Weights of a small GPT-style language model, trained from scratch on English Wikipedia.
Training: a variant of Muon for these matrices, 308M tokens, 9403 steps.
Each number is 200 + 40 x the weight over the matrix's rms, rounded and kept within 0 to 999. Layers, rows and columns count from 0.

# layer 10 MLP down (transposed), 896x224, rms 0.0538, rows 74-105, columns 0-111
154,203,192,158,236,202,196,150,207,212,192,186,217,231,206,217,280,165,235,259,209,138,290,225,183,206,220,225,246,247,185,171,139,173,161,208,183,224,257,255,257,140,165,207,230,188,225,203,169,173,164,194,195,256,239,149,114,202,106,165,131,181,207,211,198,229,225,173,127,234,194,189,243,157,157,203,175,126,265,177,166,254,272,162,226,263,270,157,140,233,147,259,233,243,163,182,248,222,219,189,197,194,197,190,162,209,168,213,168,333,196,164
228,208,213,214,199,194,219,192,140,240,274,152,185,214,250,108,166,296,179,216,212,132,239,163,251,155,267,192,190,185,188,210,265,184,208,227,177,176,198,237,222,182,197,210,214,100,204,150,150,183,203,212,146,258,241,178,274,181,291,218,193,225,197,260,189,179,257,165,270,142,257,207,192,205,99,218,150,201,238,219,227,179,290,244,167,191,167,271,217,183,219,144,223,200,173,216,306,251,254,203,208,195,214,193,200,206,131,179,181,220,250,274
152,187,153,113,250,212,204,278,183,214,149,191,229,229,228,199,218,201,164,168,208,191,174,139,176,185,188,208,192,190,250,145,148,229,180,264,188,163,130,248,195,167,199,254,173,160,198,176,245,243,226,192,228,180,216,245,175,183,202,182,172,251,265,170,210,207,150,137,243,167,191,241,134,209,224,214,192,277,200,178,274,214,157,196,276,255,223,131,151,264,226,154,164,178,174,236,254,269,141,203,140,286,194,235,177,255,247,186,206,263,228,181
149,210,243,238,176,193,258,264,191,214,175,207,214,122,212,183,215,156,210,192,165,183,257,208,190,204,151,195,221,212,178,242,145,161,226,249,179,186,141,190,233,236,201,163,220,135,220,190,297,198,148,187,220,186,229,199,184,174,220,213,281,114,230,180,168,208,139,102,180,126,209,243,234,189,261,202,174,207,240,184,210,151,268,198,148,144,158,178,207,176,277,179,169,197,233,166,140,274,208,196,174,229,238,215,213,169,184,168,215,173,191,226
171,164,147,169,202,177,301,182,158,171,247,248,187,187,329,201,301,187,129,238,196,265,234,139,228,179,120,166,252,134,134,207,212,149,214,250,157,181,224,245,243,157,195,229,176,205,177,205,194,234,211,182,164,235,193,126,173,208,242,191,182,46,209,188,151,152,139,154,159,172,153,184,126,235,242,227,225,186,220,179,176,206,188,194,154,227,242,233,143,226,219,223,189,206,236,189,166,191,170,234,222,241,166,175,192,109,205,219,281,237,262,184
166,219,140,216,262,223,216,176,161,155,213,171,203,207,269,180,219,215,269,223,181,215,219,195,226,178,193,191,130,256,221,252,224,238,168,216,196,177,183,213,236,234,155,222,209,168,209,184,165,200,201,254,194,233,244,222,161,238,226,202,218,176,240,118,203,245,193,243,223,150,204,120,216,252,202,130,184,185,215,166,174,117,189,214,202,203,234,194,199,141,184,182,248,222,220,275,125,228,222,204,184,230,219,232,171,226,254,147,277,176,252,229
214,164,129,179,275,217,105,180,189,262,230,276,190,272,213,168,202,239,183,120,290,199,180,322,145,175,163,235,235,213,239,207,211,235,140,182,202,181,244,228,175,193,144,245,215,157,214,266,196,203,108,160,193,267,247,226,203,214,191,158,209,205,157,179,278,224,320,154,224,261,92,249,206,186,218,171,148,154,294,175,151,195,233,132,205,171,177,198,213,132,133,240,199,196,214,178,224,175,69,236,127,269,180,146,253,205,169,190,194,170,317,149
242,205,228,150,248,223,240,225,248,187,278,200,168,181,191,230,236,254,234,184,180,200,194,223,237,225,226,200,162,175,202,190,202,230,242,146,227,240,127,160,300,187,234,223,228,199,246,154,184,249,161,209,191,158,209,177,185,138,208,187,227,279,209,170,193,226,148,177,211,137,174,233,180,84,236,115,229,208,187,265,197,189,233,152,227,207,223,172,197,159,186,152,230,221,248,229,240,199,207,157,185,154,204,197,188,187,239,158,197,150,119,220
219,261,260,191,200,230,135,176,229,187,210,158,284,195,183,209,247,173,206,161,335,135,147,194,223,156,186,202,292,267,199,221,190,232,223,202,162,218,205,166,241,216,161,203,170,177,169,163,197,181,187,184,118,230,265,233,170,159,261,156,237,282,199,225,227,202,225,126,147,243,166,185,168,181,234,164,248,152,157,176,213,192,218,180,229,189,192,231,258,219,295,169,194,155,125,208,228,164,207,201,203,196,196,206,174,186,230,220,214,202,189,242
189,279,180,197,154,255,219,202,161,209,262,194,203,183,143,161,145,204,214,224,196,143,210,206,144,185,231,202,209,141,207,196,162,233,217,230,259,221,187,213,182,320,247,139,180,154,261,187,264,171,225,223,214,176,181,208,232,173,180,206,142,208,194,209,106,212,204,237,144,182,176,242,257,110,177,224,220,160,242,177,210,202,139,220,159,198,241,222,212,148,295,186,176,147,200,224,170,194,221,160,261,252,231,229,133,198,193,217,205,197,242,153
247,165,144,195,204,223,259,182,194,198,179,118,164,241,119,154,211,210,223,218,215,114,185,171,321,237,231,238,209,192,244,137,234,219,194,239,115,172,199,258,191,277,165,133,157,202,206,221,220,149,269,259,247,246,205,207,195,184,206,223,190,196,190,198,135,250,194,236,256,178,199,226,219,229,213,250,197,164,208,218,223,218,164,106,182,194,234,221,178,196,192,208,110,180,240,203,196,284,186,241,238,272,261,183,228,157,240,184,171,209,148,216
202,168,188,252,274,261,164,187,152,188,235,275,227,235,148,182,289,182,194,94,205,187,165,296,267,217,173,200,183,218,165,162,209,162,169,209,250,243,236,128,237,211,222,194,236,162,163,185,211,173,218,225,171,197,200,128,284,197,164,226,259,172,212,176,203,231,298,156,237,223,207,106,192,236,217,243,154,259,192,150,190,201,221,199,163,150,230,180,211,212,260,223,249,207,228,235,246,310,164,229,201,245,194,211,189,202,239,206,219,251,135,229
219,182,211,188,250,260,238,152,226,269,176,232,191,202,230,180,228,193,222,221,232,214,130,218,177,164,195,114,206,230,243,187,164,246,160,137,274,172,170,207,224,172,196,242,197,174,166,194,155,178,237,202,156,198,264,250,256,229,266,246,223,176,255,192,182,206,154,157,223,154,197,202,252,143,203,222,154,221,181,265,158,96,241,211,212,150,205,253,169,215,238,225,169,210,165,169,168,145,199,201,216,206,273,194,135,198,217,172,215,161,147,150
213,196,180,266,150,159,101,182,176,167,283,253,224,198,133,128,220,171,221,200,160,171,136,256,237,214,179,203,175,128,205,183,244,279,173,175,264,254,289,204,204,159,188,227,134,241,208,245,172,195,278,187,193,251,257,188,200,186,209,239,227,213,164,222,113,194,227,234,186,259,158,168,194,159,229,176,205,203,186,179,267,190,181,67,150,234,220,228,273,208,216,179,193,189,223,132,266,257,187,251,151,212,188,170,150,204,184,143,220,128,169,223
250,152,180,195,214,201,180,226,145,178,229,258,192,192,172,184,172,169,174,179,204,195,163,185,149,237,214,230,169,126,257,268,203,200,165,158,136,212,184,149,180,232,141,209,222,278,245,226,244,156,253,259,195,200,229,190,157,225,225,213,178,261,244,208,269,194,213,254,206,234,134,191,198,255,219,182,230,178,180,151,233,180,160,224,170,204,134,251,221,159,189,191,164,178,190,169,191,194,221,179,157,223,112,153,142,203,231,196,152,246,275,216
159,189,190,191,234,177,181,279,127,177,184,169,132,291,172,242,219,234,249,215,244,200,135,226,208,155,144,186,246,92,194,220,192,197,191,198,194,256,220,212,220,177,223,246,223,165,182,183,186,249,208,232,213,239,150,179,176,209,223,212,150,176,202,141,158,258,262,189,183,227,182,95,175,160,217,128,165,227,201,213,227,169,293,233,220,217,224,237,201,164,279,210,211,230,264,182,189,102,228,158,195,247,156,138,178,135,233,222,160,220,193,200
164,225,195,237,243,169,247,210,204,185,293,237,139,233,265,184,211,225,290,139,190,152,208,191,151,240,156,186,192,173,191,217,191,243,215,244,248,121,238,209,249,235,212,181,219,197,182,211,123,166,184,207,209,135,212,138,191,154,244,175,262,207,230,233,230,261,223,182,271,165,168,216,148,158,136,173,195,139,215,155,272,122,228,182,174,216,122,235,239,234,141,242,154,239,223,225,241,259,183,181,209,267,191,228,215,164,180,196,143,160,248,202
221,229,207,250,158,178,150,192,237,206,269,217,153,203,204,182,188,216,128,223,220,165,164,254,257,239,171,186,190,204,197,163,225,194,222,168,177,172,146,160,140,185,170,198,169,233,211,197,160,211,161,253,281,217,215,233,181,249,229,219,200,160,180,220,56,231,201,175,161,210,223,241,243,173,138,282,239,235,203,205,186,178,209,240,206,201,185,98,190,220,240,143,164,173,225,159,238,241,233,231,157,126,220,208,173,134,170,161,131,177,220,162
206,216,180,147,222,227,156,190,146,179,180,144,236,194,179,211,208,181,89,239,145,252,234,198,183,258,216,186,150,162,239,280,225,181,115,181,275,239,222,223,167,176,226,253,222,271,196,172,214,194,230,131,147,189,235,211,204,150,111,161,218,190,272,212,186,282,202,190,110,230,209,166,203,174,232,265,274,193,207,192,169,212,254,235,206,182,186,140,215,157,203,194,231,187,266,257,229,236,169,231,196,184,171,179,202,231,154,172,255,202,247,206
235,216,211,208,185,218,163,141,238,183,221,216,217,196,164,190,192,204,212,221,208,231,211,231,196,274,190,148,282,206,256,243,123,186,191,166,188,187,173,193,251,83,266,205,167,185,179,146,235,229,197,173,177,178,143,220,249,209,255,228,163,229,215,134,187,159,209,213,246,230,254,202,175,183,159,162,182,227,182,180,246,258,246,170,236,192,226,202,186,129,223,248,169,215,227,208,212,184,274,190,193,207,147,254,218,213,170,215,181,220,199,167
127,246,139,248,142,195,229,201,195,147,215,210,260,128,195,230,123,192,109,170,303,201,183,192,161,173,125,147,168,165,225,229,208,184,189,197,267,221,230,207,194,165,232,219,199,209,198,202,197,228,198,209,255,221,196,148,161,245,260,254,155,213,233,190,228,199,152,227,205,175,183,250,205,124,288,208,172,222,168,242,234,185,283,180,186,166,196,177,210,173,159,193,130,182,277,223,168,199,264,138,159,194,157,169,255,214,129,274,133,183,204,229
234,221,108,254,247,164,237,155,235,153,185,176,113,167,218,177,220,227,276,154,285,219,216,195,225,240,206,229,172,218,148,238,140,182,198,193,243,209,182,190,244,274,177,165,261,198,186,147,182,285,89,190,220,168,206,233,258,244,234,246,178,178,188,252,191,225,138,149,215,217,217,228,187,235,216,211,224,210,203,195,212,135,208,202,197,148,223,273,199,179,220,181,182,262,162,162,214,199,207,194,182,269,204,145,177,177,218,202,242,252,235,201
292,187,142,175,255,146,224,167,188,135,269,184,168,290,225,155,256,145,312,150,188,225,210,203,232,168,190,102,180,231,214,215,195,177,221,189,229,216,174,218,171,179,181,215,195,237,194,257,190,159,162,209,142,125,238,217,291,185,283,123,191,158,265,163,300,265,251,231,258,103,222,173,177,198,256,191,179,197,224,191,173,155,137,185,176,163,289,191,183,229,204,196,140,166,174,208,168,225,205,307,161,229,162,150,182,178,188,264,191,210,237,210
196,202,155,212,131,158,223,193,182,164,217,136,264,159,255,187,185,242,289,199,189,249,201,167,229,200,235,203,194,180,141,194,192,241,226,235,213,208,193,139,184,203,127,174,229,178,175,107,228,184,224,196,115,295,244,183,217,249,200,296,290,110,208,246,188,133,190,219,206,226,232,221,219,208,226,124,154,228,208,242,105,213,254,160,169,193,149,241,131,137,152,184,178,225,116,172,236,262,246,149,233,224,182,213,147,272,242,215,197,268,270,245
225,212,191,271,211,209,125,219,164,181,237,173,179,170,200,184,219,214,254,229,216,194,208,176,135,192,228,151,210,184,165,145,158,191,164,157,223,217,194,221,225,221,183,202,162,230,186,248,236,210,173,169,182,188,232,271,256,190,191,185,146,173,186,207,180,196,194,194,189,150,156,229,189,207,202,206,162,126,220,240,145,192,248,213,156,184,214,151,268,250,217,248,227,131,147,136,107,216,209,247,175,188,123,186,194,227,194,192,138,179,213,210
157,171,185,213,166,153,185,147,158,201,243,215,221,160,106,202,140,173,127,171,194,223,228,198,163,212,212,178,186,210,178,201,244,213,215,209,259,227,184,224,208,278,215,192,252,249,216,165,234,203,192,248,225,206,250,172,222,208,202,218,182,150,224,202,244,112,172,168,157,211,169,266,224,262,181,286,248,256,160,238,204,178,226,212,233,168,222,254,217,253,195,182,171,167,154,154,191,247,185,259,248,190,152,175,164,169,245,209,212,223,198,186
243,219,208,200,191,246,196,132,155,224,237,216,259,166,135,231,180,213,122,241,185,233,212,214,281,205,232,231,256,228,208,170,161,187,131,241,203,198,220,186,254,222,238,243,235,204,151,185,139,151,188,140,261,100,262,206,199,220,239,172,186,161,181,238,160,202,192,160,187,161,282,193,254,228,205,250,266,211,224,203,239,189,237,145,128,217,214,181,252,261,177,136,227,157,159,230,211,223,155,176,204,213,182,234,175,302,183,224,219,159,251,220
61,201,228,187,175,164,234,178,226,174,230,247,45,182,193,249,250,259,201,140,121,235,214,199,240,113,220,256,230,193,191,223,225,213,305,184,167,159,172,170,233,160,219,160,232,220,283,225,145,179,71,141,171,105,194,206,250,224,210,177,223,180,282,220,174,186,258,201,183,211,239,234,225,179,170,225,254,258,177,111,237,179,195,255,249,214,133,132,206,259,255,160,189,327,177,213,208,174,239,176,221,224,169,238,185,209,199,223,268,257,297,196
218,214,151,220,231,159,181,203,170,266,177,229,159,137,233,245,208,214,196,169,211,192,199,182,238,194,202,144,190,206,154,168,115,143,147,247,259,173,225,213,207,171,192,169,167,222,175,156,253,239,197,196,192,242,246,150,195,182,250,196,185,197,315,199,262,161,198,245,190,197,227,186,180,197,152,144,189,208,267,199,259,190,217,228,234,174,179,198,242,183,141,162,186,242,231,178,188,267,142,151,187,227,181,217,210,172,151,208,225,179,202,184
213,250,244,140,200,178,215,202,139,209,121,215,174,232,109,251,211,229,185,203,176,164,116,222,172,194,192,209,185,227,187,241,219,192,184,185,235,189,197,231,287,218,181,253,208,191,177,216,233,226,250,177,208,200,150,183,221,222,177,214,190,211,165,230,195,113,201,151,220,254,169,247,163,213,141,174,227,206,204,246,103,238,136,216,217,109,269,254,168,253,244,185,283,165,180,277,148,218,274,180,141,168,243,215,173,184,175,229,192,222,258,152
184,191,122,209,172,244,174,176,208,243,205,189,199,143,277,189,250,244,271,254,230,245,115,183,156,124,198,136,270,239,199,195,192,195,231,205,164,189,192,187,182,216,159,99,189,240,235,182,223,206,204,252,261,225,187,183,233,260,206,160,254,160,210,164,286,180,205,200,206,172,160,183,152,213,206,206,169,226,144,169,219,100,137,149,162,202,200,247,237,232,216,224,96,246,154,203,184,235,199,175,178,240,223,173,203,242,129,268,285,230,166,190
227,221,157,164,231,171,213,225,195,163,204,244,209,250,218,255,209,222,277,141,306,207,134,231,201,169,224,147,182,196,217,196,177,139,244,202,145,310,230,212,272,155,199,168,150,156,155,95,262,235,190,200,141,169,168,196,273,219,186,253,188,155,170,233,174,185,196,133,198,219,264,178,236,244,181,177,190,212,194,234,222,253,152,221,242,241,181,185,181,169,227,210,178,229,238,161,220,194,295,207,199,185,213,167,167,217,173,283,164,209,112,171
# layer 10 MLP up, 896x224, rms 0.108, rows 75-105, columns 0-111
203,250,204,227,168,199,204,264,254,175,246,208,202,215,190,185,128,209,140,184,243,285,184,194,211,182,176,245,196,265,198,256,214,276,139,250,176,157,133,227,219,159,55,254,210,250,163,153,205,169,176,226,200,215,197,182,244,140,189,220,193,209,222,223,200,266,219,215,135,320,168,206,227,134,284,195,160,225,229,175,200,226,240,259,228,207,199,225,236,222,200,181,190,219,190,116,198,218,235,170,234,217,189,190,217,96,213,181,202,217,145,243
227,131,213,224,143,211,216,176,205,185,234,197,192,150,161,255,170,193,231,254,165,139,197,185,167,197,286,218,211,205,203,221,223,142,176,248,237,115,128,244,188,166,220,230,217,233,203,237,133,139,212,159,196,137,171,271,209,192,227,192,338,199,226,251,246,171,188,269,267,224,171,239,179,180,89,175,201,197,114,186,131,184,130,226,212,146,189,150,189,161,204,244,241,204,137,207,135,142,198,214,196,230,242,138,208,173,193,160,241,126,170,141
162,123,156,217,151,174,212,185,211,197,185,222,194,174,133,239,131,228,218,225,199,176,202,195,191,228,281,184,209,149,255,202,218,180,189,182,241,196,184,197,115,223,194,219,165,255,148,266,280,232,233,226,119,192,186,187,300,247,222,172,266,257,201,216,212,239,190,175,189,227,217,156,231,161,177,207,243,227,194,165,197,223,211,203,232,239,183,251,264,167,183,168,209,188,220,196,186,226,206,156,214,166,110,204,147,169,172,196,182,215,243,233
182,243,129,175,152,170,149,207,196,188,231,214,227,179,158,203,250,255,201,184,170,220,194,171,125,216,155,196,223,137,210,217,214,209,207,221,180,189,187,200,265,134,157,231,256,182,154,240,154,175,214,203,220,195,193,226,215,218,199,210,204,179,197,234,255,192,185,214,204,224,230,199,157,208,299,259,223,242,223,173,227,213,203,300,177,209,188,259,165,152,221,187,200,215,240,244,248,184,203,196,259,201,157,154,271,205,247,230,218,151,148,188
214,225,168,238,156,192,214,143,180,157,253,135,228,184,172,216,151,239,219,248,198,174,212,198,160,226,216,215,205,257,227,194,233,256,212,199,233,181,235,129,204,124,155,260,267,236,191,184,302,140,230,188,228,141,119,179,156,280,125,158,184,162,172,238,212,170,203,255,208,294,214,207,232,248,210,210,155,244,101,229,176,186,167,169,181,204,175,232,159,195,216,176,217,196,188,217,152,190,169,167,218,250,162,122,145,227,226,212,186,161,205,187
206,153,162,217,188,130,184,170,147,217,152,214,238,185,181,194,205,225,216,152,286,269,257,196,138,213,153,175,182,254,145,231,235,189,202,201,127,210,197,262,254,234,213,222,162,129,260,201,248,218,292,209,243,229,236,214,138,259,155,209,288,166,249,209,177,193,229,195,189,234,91,221,286,182,96,164,198,283,189,199,228,172,218,138,170,212,123,222,169,157,217,163,237,106,217,228,115,217,197,207,260,141,254,175,259,217,196,177,206,113,198,225
218,190,170,215,182,258,186,132,163,233,223,219,199,240,157,191,177,179,210,248,108,152,240,152,193,177,229,186,178,270,152,219,178,148,130,152,232,202,238,235,176,196,201,219,241,238,211,239,196,169,254,207,230,209,267,219,161,174,207,187,232,134,257,213,207,198,205,185,247,203,176,175,229,216,160,244,215,208,198,187,139,155,169,242,178,188,254,277,203,257,198,176,215,166,133,116,240,214,120,206,207,243,86,218,240,218,104,180,195,201,204,182
129,147,148,234,133,250,191,177,250,205,252,228,198,231,219,156,186,126,180,207,239,230,225,128,138,144,183,184,177,191,132,225,196,219,248,276,231,199,208,174,135,280,164,182,134,212,194,230,248,156,194,219,200,184,173,148,218,263,120,185,186,229,255,227,112,192,142,196,176,208,157,201,167,228,201,265,176,166,218,223,281,257,295,214,163,202,230,190,192,230,159,180,168,155,196,218,177,261,195,207,304,185,149,234,246,204,193,168,251,239,169,163
158,162,163,219,223,193,201,161,168,203,220,218,172,206,237,230,260,227,194,218,227,236,215,158,211,176,131,119,184,223,142,199,143,143,197,198,124,109,151,228,180,185,182,252,202,187,170,183,134,208,183,139,191,217,181,240,241,168,217,260,181,258,169,158,209,227,185,214,231,216,246,274,119,263,230,208,274,241,107,188,227,184,174,254,205,157,210,221,155,168,160,203,244,191,221,180,287,178,172,212,176,127,179,181,257,177,206,199,219,236,138,219
112,168,277,206,197,199,138,171,206,175,245,245,277,169,238,245,114,145,220,195,346,178,195,156,130,206,239,275,244,203,195,201,159,170,244,180,155,198,261,208,176,193,143,312,200,201,207,235,238,221,266,200,197,230,212,175,212,224,241,186,118,238,168,201,180,164,255,172,159,209,200,142,183,110,291,213,145,163,198,127,211,208,210,290,171,118,203,212,191,213,163,247,173,180,125,215,176,203,243,182,130,217,210,208,185,205,252,175,240,192,220,193
209,255,137,204,191,251,229,207,231,137,212,192,253,240,219,213,155,262,226,238,252,183,224,135,207,192,195,219,219,247,172,284,264,181,243,245,220,156,205,273,174,94,223,157,145,211,172,209,256,251,283,189,161,213,233,207,217,185,213,243,204,242,233,227,157,215,106,141,153,187,164,251,244,142,215,220,188,269,187,198,212,243,212,243,137,294,201,144,231,216,197,161,191,136,228,236,182,178,190,238,157,192,216,232,187,211,210,199,221,208,198,110
181,219,212,190,193,178,204,188,167,219,169,199,194,220,149,212,238,193,158,263,182,185,251,183,148,160,165,172,208,194,152,241,152,220,229,234,73,249,177,269,216,198,205,187,153,212,200,221,216,173,127,160,255,190,201,213,148,197,234,187,224,189,185,224,259,194,146,156,159,207,240,197,100,175,272,184,251,259,236,165,290,247,187,245,254,255,229,238,223,182,184,230,78,200,235,218,201,211,222,247,215,178,190,217,200,222,223,198,197,239,194,246
156,163,187,168,181,303,299,177,176,220,165,185,189,175,265,194,208,166,235,220,253,155,191,154,226,274,234,227,229,189,147,294,236,230,243,162,151,209,189,151,243,197,178,200,245,180,246,157,220,166,132,216,216,178,142,224,221,234,223,206,247,265,212,216,205,190,193,229,223,212,226,240,161,238,269,162,211,226,261,188,142,216,154,344,181,183,194,199,169,129,179,207,106,161,111,215,221,167,219,190,205,242,127,163,177,192,209,174,163,169,207,263
168,159,198,175,239,129,195,260,188,166,145,135,227,216,210,181,203,225,153,161,192,202,108,203,176,155,235,206,314,193,164,197,230,177,200,203,175,184,182,104,229,249,165,168,184,182,152,219,181,246,157,198,203,197,115,157,200,119,268,180,215,156,240,180,200,185,222,162,195,165,214,158,209,216,191,182,175,204,180,154,145,199,182,167,171,179,196,194,131,167,198,244,188,190,170,258,173,218,180,195,194,256,169,183,236,176,237,236,258,242,176,182
268,261,128,139,88,251,172,203,186,204,220,152,189,137,176,161,239,185,238,209,240,199,228,217,118,208,240,178,160,178,120,220,251,131,281,230,146,188,200,235,212,265,236,164,288,220,226,241,148,151,216,153,278,140,180,183,130,146,208,182,210,220,152,224,226,226,146,245,175,284,151,135,212,228,239,219,122,173,200,211,278,163,266,194,165,224,218,243,166,189,266,212,230,161,106,213,196,233,161,201,184,228,109,177,170,131,113,234,228,160,243,158
152,144,266,171,260,128,166,191,187,245,222,170,259,238,140,189,244,202,214,136,178,228,232,195,245,219,127,215,172,168,144,184,208,357,158,202,165,169,225,191,157,204,197,201,210,221,185,241,192,186,157,225,198,135,167,164,132,237,274,237,223,214,204,256,157,208,276,199,238,198,220,244,122,214,197,130,168,167,270,175,132,232,209,223,225,165,277,195,120,127,235,193,150,243,248,225,157,187,191,215,172,211,214,171,204,191,184,191,294,197,187,182
166,216,235,136,203,145,262,193,226,219,167,178,196,209,222,214,198,190,178,252,166,211,207,209,209,240,154,218,144,196,187,233,231,238,192,174,207,195,173,137,141,169,232,222,201,180,237,209,181,223,187,155,185,168,177,208,250,246,256,208,183,201,247,189,152,250,189,185,247,174,173,183,197,186,199,195,180,212,169,223,196,225,282,215,201,224,220,184,206,230,210,229,182,224,230,144,174,255,213,217,249,256,235,199,197,239,227,206,163,190,202,248
253,174,138,202,196,223,174,164,244,231,211,210,200,344,133,232,179,265,224,174,276,196,128,230,160,257,194,179,228,237,157,264,136,178,152,147,215,149,132,191,136,254,131,269,168,213,158,162,210,158,183,199,272,215,218,240,196,227,99,170,143,287,177,209,144,159,227,236,141,176,194,155,217,190,245,301,202,199,235,183,214,169,207,280,219,192,170,186,234,141,133,264,157,206,188,221,238,203,247,191,200,246,160,197,129,289,157,179,261,211,237,185
123,142,204,296,242,168,268,206,153,202,239,116,195,245,155,288,134,203,132,206,194,185,209,176,216,111,203,216,193,177,191,224,185,213,187,199,140,157,202,187,185,250,215,196,162,139,191,169,244,169,173,247,220,162,223,207,131,228,187,206,230,206,248,264,202,273,177,221,167,201,221,206,232,205,219,194,206,240,196,229,187,214,139,216,256,250,203,196,220,169,231,170,215,239,142,225,242,216,174,166,187,200,208,170,224,229,249,159,275,254,238,229
170,172,100,170,165,224,196,179,211,149,194,176,238,167,251,131,216,181,89,205,219,177,220,226,210,223,180,163,152,161,201,199,161,233,210,151,205,215,191,152,209,154,187,235,275,217,195,207,183,160,244,272,194,148,176,175,216,213,219,212,189,234,176,151,195,186,291,205,156,240,249,135,267,146,181,131,272,239,219,200,133,251,242,243,200,195,209,188,232,213,175,189,185,190,182,140,190,125,152,190,217,215,221,199,220,270,213,201,246,111,175,231
183,202,184,227,143,232,214,194,163,251,171,202,240,196,207,204,164,218,79,223,143,200,192,186,229,214,198,183,201,177,232,147,267,220,157,173,173,204,197,222,221,195,245,170,247,185,174,196,174,104,202,231,268,214,189,168,240,192,192,180,177,276,207,206,184,212,191,197,175,136,235,253,225,208,216,178,212,203,173,175,160,225,146,203,211,212,174,142,205,201,250,240,174,182,251,241,207,230,232,245,235,149,188,253,211,246,162,195,168,201,204,188
205,279,125,280,148,219,174,193,210,164,202,158,218,221,167,141,206,139,203,210,214,246,223,165,120,216,224,163,214,164,193,164,214,214,125,169,194,271,284,252,235,321,157,164,254,193,225,194,195,170,200,139,193,225,223,184,199,278,64,227,221,171,229,189,193,174,190,164,173,163,187,263,240,184,246,198,297,261,223,157,164,189,251,285,245,202,188,201,176,166,233,237,164,203,154,185,164,218,180,136,184,239,252,227,237,238,181,189,198,168,177,166
221,147,151,166,263,217,185,192,149,166,114,285,116,223,167,219,207,194,135,218,319,231,184,293,210,147,226,171,215,127,204,144,240,156,155,201,211,200,240,249,209,233,187,170,264,173,241,159,202,176,284,236,130,152,206,240,185,192,203,198,197,221,225,145,181,253,205,143,235,220,219,162,242,169,258,253,200,162,200,176,93,217,261,200,121,292,188,181,179,188,237,208,221,232,190,117,178,221,163,179,190,197,179,231,203,117,208,185,277,144,243,169
217,197,167,258,221,237,226,164,181,293,205,218,217,174,169,193,203,182,178,197,282,166,146,114,251,265,282,233,212,176,201,190,200,153,251,193,200,160,175,233,191,258,216,227,207,181,164,247,177,240,248,192,163,200,218,215,151,195,205,229,221,227,211,215,176,205,242,185,200,188,239,198,244,166,232,241,239,216,183,159,171,203,209,191,218,191,163,163,182,191,232,171,190,234,220,223,135,154,180,188,216,183,240,160,188,189,168,231,237,176,184,204
198,172,253,170,222,252,180,230,212,210,202,249,251,199,235,256,239,173,209,233,228,178,165,233,219,148,195,196,169,176,257,219,223,216,216,132,171,212,204,103,164,166,215,248,214,202,266,162,166,227,207,178,202,101,180,200,224,196,218,184,164,216,209,198,221,207,258,243,203,190,219,119,187,124,175,104,153,152,210,137,213,160,203,203,185,255,183,151,173,185,117,225,190,166,222,262,149,232,225,183,172,249,204,197,142,205,189,297,195,171,190,287
183,97,251,182,256,212,204,228,213,211,236,154,166,140,161,280,244,174,167,176,170,280,171,292,152,200,237,242,224,249,161,204,189,211,200,206,157,231,139,184,199,178,188,215,192,222,149,191,158,232,208,197,197,274,250,160,188,166,161,199,169,204,208,200,116,254,249,155,218,198,161,216,231,117,204,205,146,289,121,148,200,187,193,226,163,203,216,190,118,96,191,232,169,134,234,258,227,216,181,225,130,226,137,170,234,219,304,251,280,184,288,180
116,232,201,173,169,268,163,183,184,204,123,239,152,222,140,137,228,197,184,199,223,217,188,209,207,222,165,270,186,222,298,157,165,218,203,108,222,190,289,229,187,147,274,260,170,182,132,263,186,205,143,189,229,207,234,240,231,152,218,165,251,193,221,211,297,139,225,185,187,194,175,200,242,148,160,203,258,211,242,44,220,199,227,302,199,207,224,262,231,209,230,149,153,228,198,195,256,232,173,214,161,205,190,179,290,179,209,242,219,200,237,124
223,165,124,236,186,216,199,227,192,243,188,148,138,220,244,230,204,158,208,189,209,183,269,151,170,120,216,199,222,168,283,276,173,191,250,197,161,193,175,187,117,233,220,150,157,244,160,190,265,141,217,231,196,120,156,196,244,167,167,185,253,205,184,199,245,179,250,162,236,195,186,224,175,253,195,249,190,185,148,229,239,171,157,188,223,139,195,208,186,187,188,280,203,134,140,183,229,196,253,173,178,160,141,204,206,270,163,221,127,177,119,237
249,205,239,262,236,255,229,185,147,251,209,197,213,219,231,214,201,143,209,184,174,206,254,218,190,206,165,255,222,176,236,223,204,144,188,179,194,164,237,236,244,132,133,186,143,236,249,180,263,190,235,241,189,218,160,212,208,173,123,202,228,156,272,210,196,187,234,199,223,192,155,200,146,185,187,256,160,209,177,209,135,267,235,228,181,170,210,229,143,236,188,204,192,161,199,230,165,278,213,237,209,135,231,145,214,290,280,222,173,98,247,248
201,209,214,226,212,237,148,236,206,183,180,229,161,191,199,129,178,202,182,206,212,170,194,169,193,160,201,216,183,217,203,163,181,239,158,155,241,229,165,233,229,146,221,244,191,162,257,165,144,232,207,204,151,180,186,149,184,168,191,197,179,237,143,125,150,208,183,196,198,208,219,211,243,266,206,186,203,179,224,235,182,172,198,234,161,187,211,168,168,205,173,192,249,189,289,190,201,175,175,208,186,200,269,183,155,227,252,180,137,182,306,214
187,192,221,137,161,216,158,144,227,179,178,195,222,234,223,172,226,220,187,284,173,215,244,168,164,275,282,198,212,194,192,185,164,281,221,236,196,143,219,183,182,201,174,187,240,178,207,198,223,192,269,211,262,245,190,204,159,191,206,196,185,187,195,217,229,186,188,234,189,183,214,171,164,145,155,235,210,214,187,164,188,180,213,190,181,206,215,166,262,196,246,236,231,159,201,186,225,245,164,228,155,292,206,188,216,219,211,172,198,231,220,133